{"n_layer": 18, "d_model": 160, "n_head": 2, "n_kv_head": 1, "head_dim": 64, "d_mlp": 192, "vocab_size": 8192, "activation": "swiglu", "norm": "rmsnorm", "norm_place": "pre", "norm_eps": 1e-05, "positions": "rope", "rope_base": 10000.0, "rope_fraction": 1.0, "qk_norm": true, "attn_scale": 0.125, "bias": "none", "tie_embeddings": false, "parallel_block": false, "init": "uniform", "init_std_qkv": 0.034, "init_std_o": 0.00634, "init_std_up": 0.034, "init_std_down": 0.00518, "init_out_by_depth": true, "optimizer": "adamw", "lr": 0.00241, "beta1": 0.9, "beta2": 0.98, "weight_decay": 0.085, "lr_head": 0.00579, "grad_clip": 0.5, "warmup_steps": 591, "schedule": "wsd", "decay_fraction": 0.592, "decay_shape": "linear", "final_lr_fraction": 0.0, "batch_tokens": 16384, "seq_len": 256, "doc_mask": false, "train_tokens": 199000000, "steps": 12146, "dataset": "wikipedia_en"}
Each number is 500 + 25 x the weight over the matrix's rms, rounded and kept within 0 to 999. Layers, rows and columns count from 0. Numbers have three digits each.

# layer 8 MLP up, 192x160, rms 0.153, rows 69-126, columns 0-79
465509453439525538540498516477484535484515512527499480489488497480510526486515495486473515502505490510537485515511511518547541522464511480544451509461505543492555511512489459529468505435484482508494504507506532505482531476478507479475495481
468552542464480437488534512528516489506507486534466486513525515465498541504547518477509479512520483576520498484509468502460516508488519474489514517481484472521476498486464527499542526521530506492464534491481526503483508474496509522511505505
509517562485498407463540445511484499534467513515488532505511508504470497504497498538505480486466519507515452477528499492501506508479520462523492505507516494509536452464515501465505484488493485481504471506459456482516468509528490519511446518
523505548492478481485510523450490489502509483505507491505525481540514497486470509453489500500515535457480507506485541517499522506502469509522511476524505504526491496496484481481463495476525574492497499472478524484474512480505507509534535503
483471533526515500414468503542492490499503498475484519515481459519516517502464498540494490486497515443521522495546482489514456505509503472524499487510512497452546492468493490516486492508496490504505512507534520503482496515483470496509501532
527498498521498478505483479448532509520489470491483498495491500481429479502498498542498535554498481474527452484504458526487473501522491469481492520521544463472505469492510515560513526480479522558466479528531486452502486511516517518526512463
493498523510489501492482506490518469462512517489499516478547464511523521465508537488504540526516476505485472512458476500544496518519508503446503511446465491521523499458535466480502491553528434477478519500484548489468508509509509473487500506
506488530514472484491524469479514544505482522547510482487524481484484526494488490495457502508495498464477545504522465507524474518529506499458470519484490520460478518464555480541443473505498488489482501517488476508513521525477521515476473511
485521476488507484527516467493495504516529519496479476503517482524459465478519520528514491487504508507552456517499549531495535525446547509545493480508483526470489541492489462515507473543483502519500542513487475495503508511511485516506450518
473510468520490483475456498518487513516544485447536487505542490494498524517499514496513481547449477462513500496486506461508531502487518487474500510528462512546514499527489498548485516514560534472513450510518528508510567500503498536486533504
554501523506517477511555496510516487472496471494502489496502520522525480501509526453468547499482483506486471518515463496507484507486493533518508513506471484523483473496541489494478501496495470487515505527454489498521469548529519521454517523
522501485526492453510468454468488497511519531477511557486476590511479516470493527483461508495523516505491469506547486503513476503528519518486525511526467535479530509501477478534499529494475500523484519451501440444510522506533474522482502472
527441551513465477512530480498545496477474492494475505505467479522470450493488574495523472497517423529468540479510504465508507491540498510555465501514468492530469481475514480427521540533481527513483517453509492458507509500488526515499494508
490483464483521485521483469515451512504508501471447472495512503488533491518514491476528519495489499506522463497474479460554480478458528483472458506470532493513481502504510465488512491520495496472525484506494486500481489502496512483499501517
474524528523423470463527506501456475556528454526528493507475566482506516522524554520518505468458555528498495504449488466474439500452484524510475505536496537491521529516528492505484517553515586499498489520513483500511513510506483434516486465
494482506525564554466567516499548494480464497514472501506489473526495499526520498515505507500507546565508549487503536509502460507477440516517483482498515514522547480508530483540515503502504496438523502517562496537483480492472517485495501479
514510525515486470445456510514499486489523512531494533491469494499512513499473484473491519490485519486516515509546514481501492495478545487476499542518489493503531512481513480538503531521478526463516510504507486534530563519503523489510509508
536499502488511478575479516498470477512543493472508528479513511496511509489480508493539510463498514457524502507490496520501476546487463558464507506528464526499501496547543541478491517492509499525493484507506499486498489516530504528488537479
500508514476524476484523481458479465477506476517503482506460481495465491463492499484447539489523488474484461501508485497487545498517488501491502483465513492509480505501500494487548517499478482517458490491490507531456504521527472433535499496
454502541480515518483540489495525496502527470512494510480509553501502501484542478524495488503487504511490546489517543506502485506510496531494518515478493467534463567516450506528453517499511521523477449453524520437524512496442477536536501512
485527493504499479529533479495470501543455505514527513532508519527470504526510444539524531425495465495484523489464448526515486462480519495512484508504485541473487493478522502513486541532473494507490502446522455475493513539524535503507466522
487470477497447484474497503488484513516493513540492513516532522513481457492500514532449534509509506525494532506518516457528516518506532473489472473483515482509519520469511499546519474539472469535501539464510515569541481507492577531455477503
542514529497514481479544504493498508499463500551513498446502485512466495514544469504515484508512540461472493494506514479498510500521516474488537495497578514507501507542508484499505515534518521501495503516472432522490483528511507491493532485
510496535530479502544501510496481509460481501556531499496498530487498510477482455483513521520478507498506478511522470514464483475485488497467544488496505500512502496442524487465477447458521462485507473487471469487474508514504535490496503499
505465496497473518498546503525516489508489499494484528557486499496525467498434506522532469484498451517483484520495474517489545502485499514480498491517525486540482435514533491459488519532497497493506526471470489478462525536516522523481499504
493533524478492533458511501508496463507476452542481499480509486506520470513507533499455520511506460503506487481495477508489490476475525449518496515499473497492478483552470506534507542499484484486506537547486532482534524465554538520475495494
516512506545567539516475493549494491509522502531499498502471504554470529503491483493504510515511514540510482518453503504470519519509486513418510472501556458528512502471502501515479478528529467473462498510488478467467512545481490496505479480
467470467518505517497525494521487529514505508502470487487453495529537523520485511472505486483557492500499476501500488512483568492504510476520513500508440486439525523481473490505493495470528503456508516494522499504474481511496510490492537472
501509474497464474491475519504464492495505486546521496518520506529501542474528524497519485507468527482462496518545478483555522517497460505445487512493538522518496532528525510520539482513507540508460496498494456516536522518445521514493568470
516536516535457505538454496489543489480522517514474506508482478457488526525498505484497493513516501502472506516503486485476491496510498484490510523472520486513461489431456488442509540498491525471530472472522507476454475508497524459479547492
477465525512492503530534511510502487507522489486468464518503482508511501501483547519494470489500518521496533507459527483499474496498539512506508501502482505465501524514506551517484510447503509510513498549503535509517496467539526463496526492
496539492499491490508496546501522472482545501483494471507472463516480493472439495520474498483494515482506531484479548485487501434461496517478523467518501464487514534506492472507528502501484481492486495498477544475523436484487490493537530530
490505517531493485519463491519472451530529507494515441480503539487504516488532533505509477465454511520509514498559503453457518493479499530458487491483477526476479535482519501513526559466493514469531526515488555540496511484481520513536536516
525475470525554487520467490505548485492518541503496521462513500523518485525499500473479527456481513492490479507455481447525486472569531513484520495497536528535512447509495512504527491513471516514479475504505491482489491501485462484486450457
509495493532484528476500490511556503524492502506488491545522489508484567511523459519523480519514473515453502494490486503478468514474508486507504537536483482492493517537506471486512478500465512459497472514507481491531466478495509506469475542
523522484542502497516506507440508475494488507464509544451505507551503528569509499524513479488472494480533486507510505476481554520519497523515506498507499536487504517526466472536486498493473525474501477524530488494544478541524497508493513481
490517470480554507547513515439534481515491476527485468485502516511520519505537479479517513494468435558495534511485509532496443483521483513461555522486500489512486512541488511500499491508494537523480486500564514488520475499505475488507498494
487537461481494482494467503507503499516537536539483467491481482498479518500502524490456517513463509518538524502485512457464470485466532500507508493498477500498537499505464540540485489480494534498485520500495519479511468534515484518512484454
501514480532523499508520478505480529447520510479515491504525448494502492512525440475502533513494484490488505520441495555511527496478507500493496471504519502494526516498525538483477484496503513520545455514508541493489504523527515501516510528
473527468508534515488525510496501472563534475561485515507500519458494481528499519508506509471485498467489496485491469478498475500507555521483546508433524481488523540511492447511495496492548511544518499529531480506491529472546498470466459454
500481521519531493467483483495554518514515471527525508503511521525555472524509498494487524557564502465538476506510516518482480536523507496493502508468502490473500541440510501479462530493458454484482504520474547510518459526521500498478501512
489488479514508534499507496533480483473519439468486499495492481506479450515505517487506494518491512473498519508453493505518520519492516511506499531527448499529515499481500486504490523537518513508482537506530507455517491517458512566515484487
475524503471531458475439511489495494456540486524482478546496484497507498484439509507453502457489540497498483501481515468506559459544497476496452484484487528496478526502476511462567487481504498498539515493519535528481507466472516530493492513
495507491527469475514471518497496483500490498466501506496504530497488496480513508503505463451442529420496534494475510504527560508510544496501534498517518533482544508497494480499473466487504500494539467492474539519536474500472534530514518509
504494477513496479528483501527490495517525501477484450511501487489457491525521498503540458523467530454478494513513503536507501499510456489543506471496517514467496527513551442500483483495522467496540506471439472500490532510494517518501478512
469530559491468548496501507510514457491523514517526465485511486559497482498492501503490503467505501509499492514478518492525532483536520467492464517445511499496482529478482523491494521541530491505503508477498476520538516529508497495464482570
506483486471486532472436503496532483498538520517475481492548496506522516503445552487492495526508544511511475481512483537494506499500472447524533499532475493551506474503520462521487503469573471517512498488511525495492522467523507493510504513
501556461485502545457456512523456504513493546503481482520479492522499516474483505517489555514519486487457503510528453517487510494441468526479497522496482527525490516455526474533503540512527538477493497440524512507509520464498491494531515566
545464465510477463500498498460470531476512464507497532501503492463534474521486448497516498465528515515522547485503457511501495489500472526524516518494513505495494451503491463488523491502482495528523523478503447512508524500507453472449486492
471487498522459525521481518563496503548506435529491454485544502479468457476506483514504476485496536473540451508509520500487509489516470487448465501515509543491452503479543478543475476499514550480473539496466506525521473503482550502509514496
515515529504457540522499542489483525482497502505474503503500492485480510554514521534517480518484515504463472485476483496545530523517534508481523539498463515458458456518518481502529497500493510506505512505494495485492511460553431510474483475
520500510452475539477531494493496509499480538517505524513490520462459538526501428486483527545530496514516513522527476536498500531500505474508504513494497510491501524504497525554493520517518492518517549505515527515523548495471502502503536452
539470471467462529507498489517545517551498549516500476509529405485483495479498473470499518498501500484498474496500506508483555454547510489530499520517480459476523513487519510519555490527537493503489522489518514502512520531495530523553485470
478464452506518485464450482524476528524532488497487501533537531481506522500494503488514515521528513478490495491460502455496496514484481475507510482516480490486534512500505456497548546489543499483552501549521490468522513495486447520512482518
473503515506489480545512479526543490529543488476495509491493470491507484487527533530520545505504525526451503473501502490486533454497488462500496497499498495505465498536490506473470488551562510493508543535496549485554504527478506526527466507
519487466521512531517501502480479532472480502508528553551498491462466514499490430502431572504486508499494530506501494478539504468475489502505490482518538445545479481506488479471522482528491475478532466521459494471495481548480516505507488509
485467451552550536543482548504535509497509462465434480542520496494481534497530502477523487474516458517504489477486459499474489462502455493475457505512466486485545548506516515516513521474478469489512525515494497514548474474514509465532518497
503551505499554543529525530474472516525508475477526502511538479453524509472533502477510505505521521463497499486504487475435512496539500511521476488453480479467513510493496503461485503517467514532475488487472476518506495525480476496530491490
# layer 8 MLP down (transposed), 192x160, rms 0.151, rows 69-126, columns 0-79
472487477498519444480497485511512571507463543460558498526497483501462508475494519535499556511533524507476509507518515519459499517488443513514534478509507533507547492535472485498507495478480493498501502509545520498513508502510489527512493486
460487531485443450511518473476489536552513456531492522451508534517472531504499535473490469500544496529518499492534493503498511520523459460481522502540507485554527491496494515516519516488520509509483527476501466520500529531502529534499516527
513510463494503483468479494522476502472534484487493452510490529497478518505498467475505514525474447492517497469485465497504522527512549510487490505524529529531504504478497530508486530519499520512565483547454532493508500524486496504550498449
537511468453536467463524504493499542493506527493520529453491471510473510517517488479495483512482509506472466533494510504476502513484510514504532528518521526501500518509485535496513495504489521493572474491501483502481491485499506482456490476
519530484525496460524471477525534482493515530498520546494524513489485507480545503524501523528496484478537512550501492538468492476516499492492495542513497495513522529488517440506467511474508479505531525514495533516515507468531470514523486522
516463480525493522530477506484518485520520464512472478495527536490464503444519514502495529485472515467487492518500495505494464487503506494501511500474525507496516476503496521547525509523513528465509549512479506501488509492506549498483553524
515518462448479484526490504516489490516494519499519616501477494485498503491499521503511470502513489506503507325473505471510523537476502501492476532499525537494483503504502527490532476482503518526505493496519483511491511486463508491519501480
517512519446535503471513492475538480532461498503468500522462476483540506484455506509516495508497473479486491592514481494506486520485522486504522509472532503495536530559534506502499493493508469505504535484464492468504518526514501489488513485
453491522499504520499473513509500468515509550531533571532508459482524479504475495501505483458505537485481522520525442533524474528522513520511466483490469464500463529530503507486514530511540507518513471507526476471540562487511494512504528533
504489549491477515503504468510480470484473483507461504515521466500501486520478541503486496531462487475473488517493491518476471498533508508533476469519525484473519509491515461478497503468486536489510537514466510500555473488521481498510485526
504525469523520477504524517545511486506478503492522456465524523523479535460463537517499505451482507543489439511509465473451501487527510537505459467492474506483515537503555491494512511501506473438502500497465532496473492516480512483477466504
523518513506554512517468472485553474511512520521472496501481528506480514522511468472530502553506458498509557468522504495516502457497470536500491510483505537445520470500485520504495461507534493486526475517500492514507496498501498510470500517
502515491524502466489496511501498492520461448508492456477482477544463488485502476533523485503500474488477514524504478503474466457503498465485483466487483506528467485493490468495526514539456533460480475525524490443486488506474537508496509492
462519534514479512511474549463483478453516462495441464511534497477472473457520480490486492490452518503513495607514466499504492539497482487526492496494472483500508459539516513498484515468542511518497490510527461488531502491494472523501472535
495510501465506506504498507554492501527496499527460523496495481518488526509486499500524508458497478482481470462533508515430489484501529510514518529562495514475479551498497499466546488503481507505541545437541528507481503496472461492536481475
504499533500473471472529501493495507548505545509493499474518491477478524465490511445517514479500480539541506471527476527482490523455534476534514487488444488506479523468493517538484548505461476478497485502457498498509458477504515486524492514
511477530506485455485469506508476496548517482508482541517512516504457512492491489485494513508531547483489491344513513492504508517472482505470500503500503488517505509486474504512495543503486485500532493559494511491498499478498505506513512496
503487459494476491443530522517489513492524475502505448519523510508501506498535512508459450485518496486493453524520510512464504534494534522490532472465506488462520526491487500501531451489504484481513478499487499523496518523502516509490532496
526502481505456491487501478474501525527534496524499473485484512516452488460461490493521502527479535496508517401494507483522482476497534504556498524517492516517533510535498472545547492492505454529469543510480535481494514500497502530465490490
543475482501515499542497534462515482523523517478476534495490500490534556506471524511478509485508561534538520465459507494476526524482505514457537526495512463482463496491519522478481487490493510514561505493475486513475489521490520518472490472
491474511433468492496472522563476471520544499514531487511468484505528457521480518492446506472481482511501526442514491511438492473513474515470489523527494524545472493482519498482483491526512507530474525496461527500511484474545462513495477440
469450479506517519503556497496482497491521570553533525496532485474485472499516507521472532491508507496513467581501512533521501496534457508510488455472501487538462539484487491472492518523502498533483503487540529524457511525451498488519459508
463468476475490497516445480541477505462500487496520560558488485507514524462482475524471505464511519507518511480512506490509497531524507525537499502461481492512521462453521531501479509486515502511554518531512517481557519509527528506530501487
489511498513490510487464545475508466508493443467472476493504466500492514488539491532484469449485501494514540561496524516507491523512484498533491465442461528483507489556531523540525512475473529502512481495485473513547461471481487504531495528
525532512479436483499506526527475521493489519512469585490487513519480510495502536492508530519494513453516423534517479534484492516491541500522482518512502554509498496473478525508481503495443488512489514500491515489472509496523478483471502451
476546453472475463494493508461477514516489508493478495513508509531461534529492498536472476507524485477476488499501513492552467488493459485450480466489513534469541530452499461514495532523497460501482508493518478518504521500517501522523531449
541449508538479489491503487488498527448516439541560526501521498485551520479509532470511554521483509516449463501521486519461523532507493495480493495497525471494500512513513501450510504558535473545500511514500480487530507515469490551483512495
494504495524479443473527491438486511484492493461452512481531476467480499494454519541562498492482478505486548487464465521508520491514448525509489479494490495487527504488490522491479537472515443501507490518513504502503516497492517522466476469
526499502543532512502472509541480519532487447491510473502481488498484512511487480478526500479467494528500510487463525519476533491515534525464486498494478445495522518494514508505528490517472513534508470507464480476490506553542459475444473443
493515528498533567503481487528488502501485474529486503509488539494502476519523460488522473464514506470509505387507478530502482492469508477464486526504520475480510502530477536510531481465461511542498467542546494499535519471496495486466514460
474518463452483501488484465477514506492482515529553532488533484507481478520517488472486524509492471493517525407522444487516510514493466510473480529491514496533487471486476480531495473526483492526517509489495478467466503540480483514493500507
521470481514518462442533519476486498505484510460494436473490506535499522535513489518529516531516481496497519504519492488519494496492530495512488483536522484523480525540490511496496489502444521495500487424473464457488499494538515512528521498
475518502521485517500493503489508469477511509487514502518492473469500487496468489447535509535465505493516477455489517533490503514521521547512526484484479504528439486467508470499513459557482527496461484446551472530467455519550516496458502522
503537515519499521507452480468488476484496513479446528493542509538472517495513483512508507523478463503443551563510512473499466475505513543529484520523488508496517487472514494504463495501516516500482560504485527505483452520475444532475482522
503514538484523522498456521509467489462509503454509496479540472514520449478502514519493505505502526489502537638545466511506495488539506512495479527490500520491491517502532471517467551496497516518488496471525540512440552488500507485463485480
492498488551453495451508532461506476516504510534495548476542495479509470536531539504514490499549490488486509515524511487466516484499511531543483491497519496485519462536488516499495476515507516512520486521505471480562479501510479526463489511
511539502499495527488499521522510528545520467496496509496536525526508469467515490518498496470518532466519504411507479498505535443513516491482518450472488514489549486477480488494479530474479495498486499498468490517504488495488494500480493487
503480465504518512490540548496485524540491558479522502491489476501541485484492508522509517529505478500489475509536512496519567481508508525470518520489503468521533456522513483473519450469516511484502517487440480514518499485536489511474494496
490469500466475520522468529481476525519511509454508477533504512476487483516490493471511519482550492465477473499540500500485492506505506531510519496474490530494464396454514485499470504496519532526514490481510527526533495505518517503468530449
490509504520460487490521442520494470502502532461528554541481508471488541533498507517472449515486511461483505507503504457460519551491499525503465506535516488500525508545499516534526505508489503452492492519477495484485542469460512529482494522
479518546547457495479539496488521495505498517529525538508497477495487476504497489506484505485537527496517525532503518535539508467506502470486531468466521463496485505530483498453500513493491487442507480490500503484504503483554471560538503513
462468471485460538521515547502497478516504454519473523513506483527522457509509487459455493486508560460484466481517514514511517527474512510470485492503561511462504510517502534464510514519538496478513489469478446486547520545479477505510518521
514490507517515528510480528558492524471493499483517542512492482519479463508468481486477526519514494501479476508515442488513531484519477518504512531524532484516524498531476532479513503510471505450503449567498528482517539516505544463457484495
484469473523515521465518476505504505536529525473495543513499488535496495498513517513470467494496520483471543502494522492517531498485453480466498508464504474523507474461508475482509527512502520463478475497480540497501515508522489532534515511
504507520479462496522481518502518480543571513490477546520485460477518506505492494467517497504480528549534469479497498502509498509503489474513511480496531478532518499495494508507486486492500515521489539513497551512515500488498472477508471532
519519502446518490543495503558510482481524516484534447521470498514516527578471480510498506498508499482481508561522530504482499537552514465483495518515504524537519506532490511517541557503513492501461528513478543516470479496546495497503474508
505512508475480498499451480498482476505532523508554554523509490512490524517524554465476470511533532502515501551537479523501497510532486505550498464445476471513516474447532468464490497489489492546474507506521523510475511511496490498485461514
512500494499515525503467484495493518521485512462521517504505468488469524472455525488485537489504515500490541497513461497496491507559467490481508487511535498468512488519480444492518456478501545517521464470484476513487458459533530467482542528
503481544499502504518481483526515493536529511520500542498512542549493517480527534473548473477468491495498492456522527502509511452489526499539513537497471484481518484490492516498459492513497500532523499498501513524485508485472551467496507510
529496478496516515579493484512506499594481489510557519500495481501524491511499494510512528473483536502512497503451507486548525461510492498472453471536485517525502482461508512469530490521573527538496525472532537493526474462494499503430475532
495492467453550511498502509501511498507481509470474533509518484482518520503512497469544548482510463509557514552510513492474485475530435497493513520450501515485492482475500494502525511495508487504533506506425524459505545508474486458476496517
511460520511491476529522506511474500480486463495507501544507474533501514567483487476508506477469463531467469446457502536482500515501510520506488479479524508474467518511469486446543487504486506512509512535491480467520537490546503494501460498
535477532478528518454489490529474491513547519516476520523475492553519497515517461505476485457504461487504441575505507495492498496447481510480497488501507499478489473440503521493508509477491506483493540504501492484518495532518534455518521512
484510474488500508517523515537495502508489536540493432493468512509461463440497503509479558487502533498490510626513496533531509550506504520496496472497514511539491504498508479496491515471482444472474524485523500471464510486492524522534503489
496478545481463492480468543508554511530472476488516501506491526541501496521451500491447485516494505475502490547541528517482441494539505496456525460502495532472532478501511515530464465498460532514500481511508514546528504527477537514531492511
472488462510496505510475494464491506519492493517502458507481464525482460510514486485523454483488491503530487724504497488495497503479482539514505490480460475500479515476529470488504478520479500489492490484512458502528514478503496503529504522
532492534473530504539485482476485489433503512466485548461508529499504496574542521484489525536534568476539472428499503483520529483506486529477481516510513508493515462467474489510502458514509463461475473514483515488497509526540508513497494494
465481485493505485519526508488516522500471539512515483501516485481505468476549509485485484492485550507466518500512524487461512548478469491555529523503504497514487468522496473498519486493506509492512475461475543481543534538485498500484491486
# layer 8 MLP gate, 192x160, rms 0.153, rows 70-126, columns 0-79
516509502471516494526560485509513507488518470453558492538498514497462519502502495525523503517498514504460482531522537511541459529523473479476505533524519495491478484510540510513493528475503511448455497468488493508479532513509574500525503511
487517496517520518559522518512493469482500508499518454513468469510497470523523547511483516508503544491485497518522521487475510550489497528492491518472488495508495542528536464540524474477524480475502507502467539512497497464534518509521524535
503529496504501538514466481494459470496500474488525497480503513544517556499477485490515451484509496509490482530516493474468504499478505450467463504487501521511522510478548498489496484506495477493488492472497472490474520467518504494550494519
498522491509484508462518492519527530490482466517525473475436530534486524494518485470503528494476529496495504501520481545485498491511499494492487565486497502507504463459501551501514486467527535484517495469530495511541439488492516477521486520
514496520513529512508496471496472480446502462524537494463478531500525521502501494481470530519525489527476502514542490492518458496487504472531556503500583519504521502492521505452526449475452468502515468529480536552505534499516478500527492519
486472492494503523499477491492542469485521497475503535517504501515528509490472513487472529517542503525498470488494484505497483507527535487453512525466571498528495485533507506440489495503487468470498534541500506492473469481515503518472496497
496556468457476567482506516514521463499479479502493500469451538513496482460482505519469548470492506474468533515504541529488527486516506517512489537538476505500539495514517508464551521502490497524476533537513518547489521493536513476485520544
461500500490483452525509493512472482466506490521529520481531534518504520488524511477517506511554489499493492501465500505520504539502499458519465528428521490505502490477506503540495501491499492527464536470539487508497506485526479490471489469
525497480436472495521480510495524479471530519475541483476524538462510491502477561505495492513475482534495491532495454558511504509538505473486565503537469497482489495539470477534501489508493513504495472500483554531515482520478500503532527466
486468470465526478497496499465516497497529519483490493470485520559506516492537483532484502508474459537483501528492444527497534501506517475511511495489482518440503506516483539497556498508463512481498535562508494474514534560490465492472501487
516550496477510514512528540496447497460534530489499480533521493467493539516477504529488477468517528495481510536460500485502497567505474469494481529476536560527502475470486496477490510560455493468515534549521534545492511509512504550512483483
540528520477490471477484462516540476504541508500490484517506493483502535489484517513507490503548476501500503517483499482511568565470520466461499504497517526518483468541507501502514488519511480484515485515482511497486518494479516521488468466
544487472489525513467530547464502478523484509494548494499479496470505499548470461522501510520509508504481522518488521510505512473548505518479500492500501492553487453505469548501490544501498481508477501510523584545520510536496516499523546500
552532484515480484494488509556521508495519495517530506485468489496484467497451500509515498509523494508493464527505539450467474536521536463511503566555469490456535508505492498477497451527488502514526563474516474464543506488481488485530466489
509521464488500533507481509476460471487529446535514505511532502523493483533483526483474476475502461516544509522512538505506478537501484475509460527502495483539523506497502477502519512506490482507478532508468487531456508461496520487526496493
503536519491487504473482579509515474440537507496525493482434482532513518501473544543547508492494516509495516516522523499553508543489502487488511532510492509537497523486488484541510523498536491502491506520507525570527551538498504505546485487
505498511543524510481496539490480465485494521474548515510506485466532525559507528465516537478464515492497510509452514521509496550516532515459527502490512460536535501494486491512515510521471505488494495512506484526506522501516483449509530501
499484490508515527483516517503543499488537546481517488530515472518470486461459492499475531461533507512495486520502486539500500524538515468471501508579537531497528487497527469510465514556510533506498535504537514505496485474480521468493514514
507530506535505487483494534499513470461501489501521507458519539505513512490501496449488492476478486463502522529481503475495496537489457483501526549542531527469552529505492492489502527501540498502500485475508464478503521440503535479502536493
473508513503512472492494484509523450488494491480518475496555471509478522457554492526510494485522490531458522531523510515557488500477502483502474529502514526480481489515490495535539536460508493516506465466475510431505505530514493480538506493
501516523519477452461523514482531447473506511499563443475462486485530492498543528500535520478507459520507534526539475497487499515515532489519473525477492521461479511476506507513504535471576512532483453453529512512514467578462526512509525478
472488521483496517511535514496501475482493472491518510462457458506456519503522524527516470488499422491494490505496469492477503505470481500497504536508505518520479487530473496514499553500507510541489514461537482541496503498481509480522473478
484510485507515501502504514524483504437505524516522466455546436465468523465520504507533500501497474502476536499476529480479465487506445507515492484514477539493518524526486495538467519489464507506513530479493501497545432480488490480547505479
533466502466481491520491483470446509480485498493533500463450509504522543501501492525502503507480534515437497517489478514524461530500539487503511500524479520501491513485531479522511553463497504510478479521465528495500501496522487466484504482
484483491521439483498482490546454453482502484464505492479498495471492525444520481543519477501508458509468459530508551526493535527460489499536475529548508473507540507466519499488498507510532485539507527468502466501502497498481530513482527513
550515487528470514463486469497495503477533503497556486497496528517519475432549519488550522480482493521481504551478503505479512515502500499499491535477505521528518499482529482491483499494560491536494519476548494461514493467527524510475483531
487510499531484542497514495534462498485492469485503517446510511511485534496549514525462518510514526542501471534555500503469505520458522508513469548518477520473497513520459487500458488521495505526488500457521494507487503504488493509493526545
486510470507455514477494527523488486497499510494502494497550509537475527487498518547446514491492436495482498531486499507497506496511511525545495553535446494501529520452502508519501505496484502511491532466500483473534487486521526537466472503
546552433511513510463497485493489502495477514522517476478524516536515523481516519552513508539487467529469519547467503525502448519531477482506533536529509504535453500480468476500465528545547527491511472531528455493519528509478532513471494466
483512507525473514480487538508516511524472473493476525491499478502504503473523503519490460473524500492498510480479516512530469496524507497507477501472529463463489511493510472523495531494497541507515448497468482521511458496489494532523515489
537511488490470491532494502492468501516525463473509505505469541530506544497514451530485521498506519519449476510505516506501502543549518491513462476501491529536531512506477571497513498485468510499535496530554516508498508577484498486510497483
505485512489498465494492481498506533489511562510520507478519503503544513505518507534521517522502468474553456532536512500488512550482503502515509530434527497457501549507484540511499521463460469540480479515505509527477457505514503489527501475
491499485485479536516534542528474496482536529476522500476478482510486490473474503450527535526509485512490543523523483527524507478509456505425457528499450483499483512495530467537514502515531484470496476457467510527461520444523523516484494506
481476521511505531478499499502538500471488513458496466501494524510515495501477464504521522505516516509507493516528488489534487496491496497503545490489547543493472513470462501477513509510528501556585503475505525542526505481525489492506480510
506561530487513523445518509517511472473499530499510477548522496553532491491457475499511541478516515507516490518524511497533515507516488462477454531496526514482477546473500517532502490475447510467520490469482530495484478533502470492510482543
484512502499541494510519561508488453466536486494512494501531511531480530520488537508559505494516448530524482527508500460475478487514457496464512528510470488514511506509512525502508496476519458525481521481518539512520508506483514471556472495
524493525529474526513515508471564497483496476469521483506546539559448479463469510482506491481476512506486563514481515533493525511453512506489492528522501500454495488494514479509494466477522514512497528481476490455478504511471484510477465513
512507503468497477545542498450474512493476490508489499537494498521493468526487508496510534479515479504487503515511530497504504507492518528495509512462509505514490506533516544552508489485485482499474521474512474533543488470482530447479470494
520514527491486468502522500479447527502564490533524513522516464526554506492486519474504550459548471503486505508476472478538484530508514495506513500467496480557471507475480486483484513492525499566505523498532472509518497472532537498503497453
501507468473500515476531528526500507524494517520554503515496472477561487538519506499531489453513502512536490549459494522463497496469494523463485565527474502465487454492459473476527478481492526485507530520481514531517499498493535477502520520
493487491502515507474524511522506427481499468502495447439504501528524523487473521544544493472532561488504560501510495517489491508506505464509513523520512533490503491511539497524505480492486486476510536491547538522527488519505519470552491504
478567486528499468480531513503448464502526553502538520501496502486542461505527472522478511513541455473497476548536519507509522530529493501555510529518501570505486478456471518561526492459475464519504511522522469448469519469513492467519536480
517517507545462485506482515497538458490566497477539461472500487498493469492515530489462508510487491496530506557463494557464542508496484494496555524522508550476534507553486500554548544519482504511482481485500524481523519517497535450552500516
526508506474508487510519530552486505507525543529539471526502509492505516496516545509503522523484496532534551521512512502528465503483512501418496508549493527510519488474488480528501484492493481488522486545467489467515522509490471471471525486
515498466476495477516490491533509488486501474466526504499444498516499528518492524502493539501511468467487510526521535523478480568489539477495498509539527524486522509525479491515534514481511505528493508520501512517444491477529525445541518489
470517500473454473483484483519508509502524490509518485472473458534511487477475479502532516484485469475495582527499517475480530520509516453443500569501557487455496521494508519522495524469477502478523458464491499492528524485449535500502533533
540502477508492516506497485541497510516481489491502486574502497489504481460431528514481512511507491506507519533513560497518469528481492504516490510525505497449531544538448477523501481501507552532489493510494484503514492495519524496514566524
502466480500502509517555468533473480466469529480532522480526490526529498535500510516534533546524501517469521531472475507439521564515514543502486521502510472482523552489480502513460488490507525509500540474528499537482500518531483498499511489
483508531504478505535484521509496469505534485507526465438533534513507477475501500513501500536510469500488519530519478485510483542504513462474506506502501480463524482512493503493499489475474452499486503533470544474539494474476533511541495532
523484484511487537475488514518504503501447499509498515482521536497458484508483513490502510458553485501467516512501471477500475502464561515522512504516497509466480483512488500520538515536510514514520500478490528517514540462498525497483549496
469516510473526490505511515490512462511521522486500509511498489532526478530472541514492487485535474506545475512465526461481501518509523524482466490527484508514527480490453535521586554545486470503504520509517490469516522550507511472497500491
459529527513509490505510522523502498463490488506536488484502517581478494489470504494506510498518481487497524523494476505478506530526504519538518557460509483469455546506487488483469560510524512529534518495497496508486492547472482471495508507
494510520512504523505502548528512496491517478447502529511516457491530521517551511477506476473554501535496498512475515499492499474472503473521500545461510546514505516522481541501496496495494510497480505503482486531550478493513498481473475499
498531526468480537504532505517477505474519464473478450466507533502524496586524510504547474518485474524514490527493492506487505533502507481490517497532500491485532515513485513518533525479498464484476484516514511543487540497522475483503563497
543506565487467490487520521488499507505520473520525505476515528546552504503486537478522477479537513518457468512518524514487479502496475518491527540525490508497547513533493546528525465469495513509545494518574487537523503487452496464500532501
481514445502493527539499527492553481514514458499485459490463497525507523466512505537496504475537480543486521506485552507484473489527493476500464508483507492445495534485501507491490540484471513534476507484499509518508500458545493502527508548
544532518510480549492512515517516537477564494507540481489515462533512494486515514513513505469538511524492518516502486482544472491513484495514472515456482585509499553493478531490476503471522457501504478481499490531472524529489485459523521521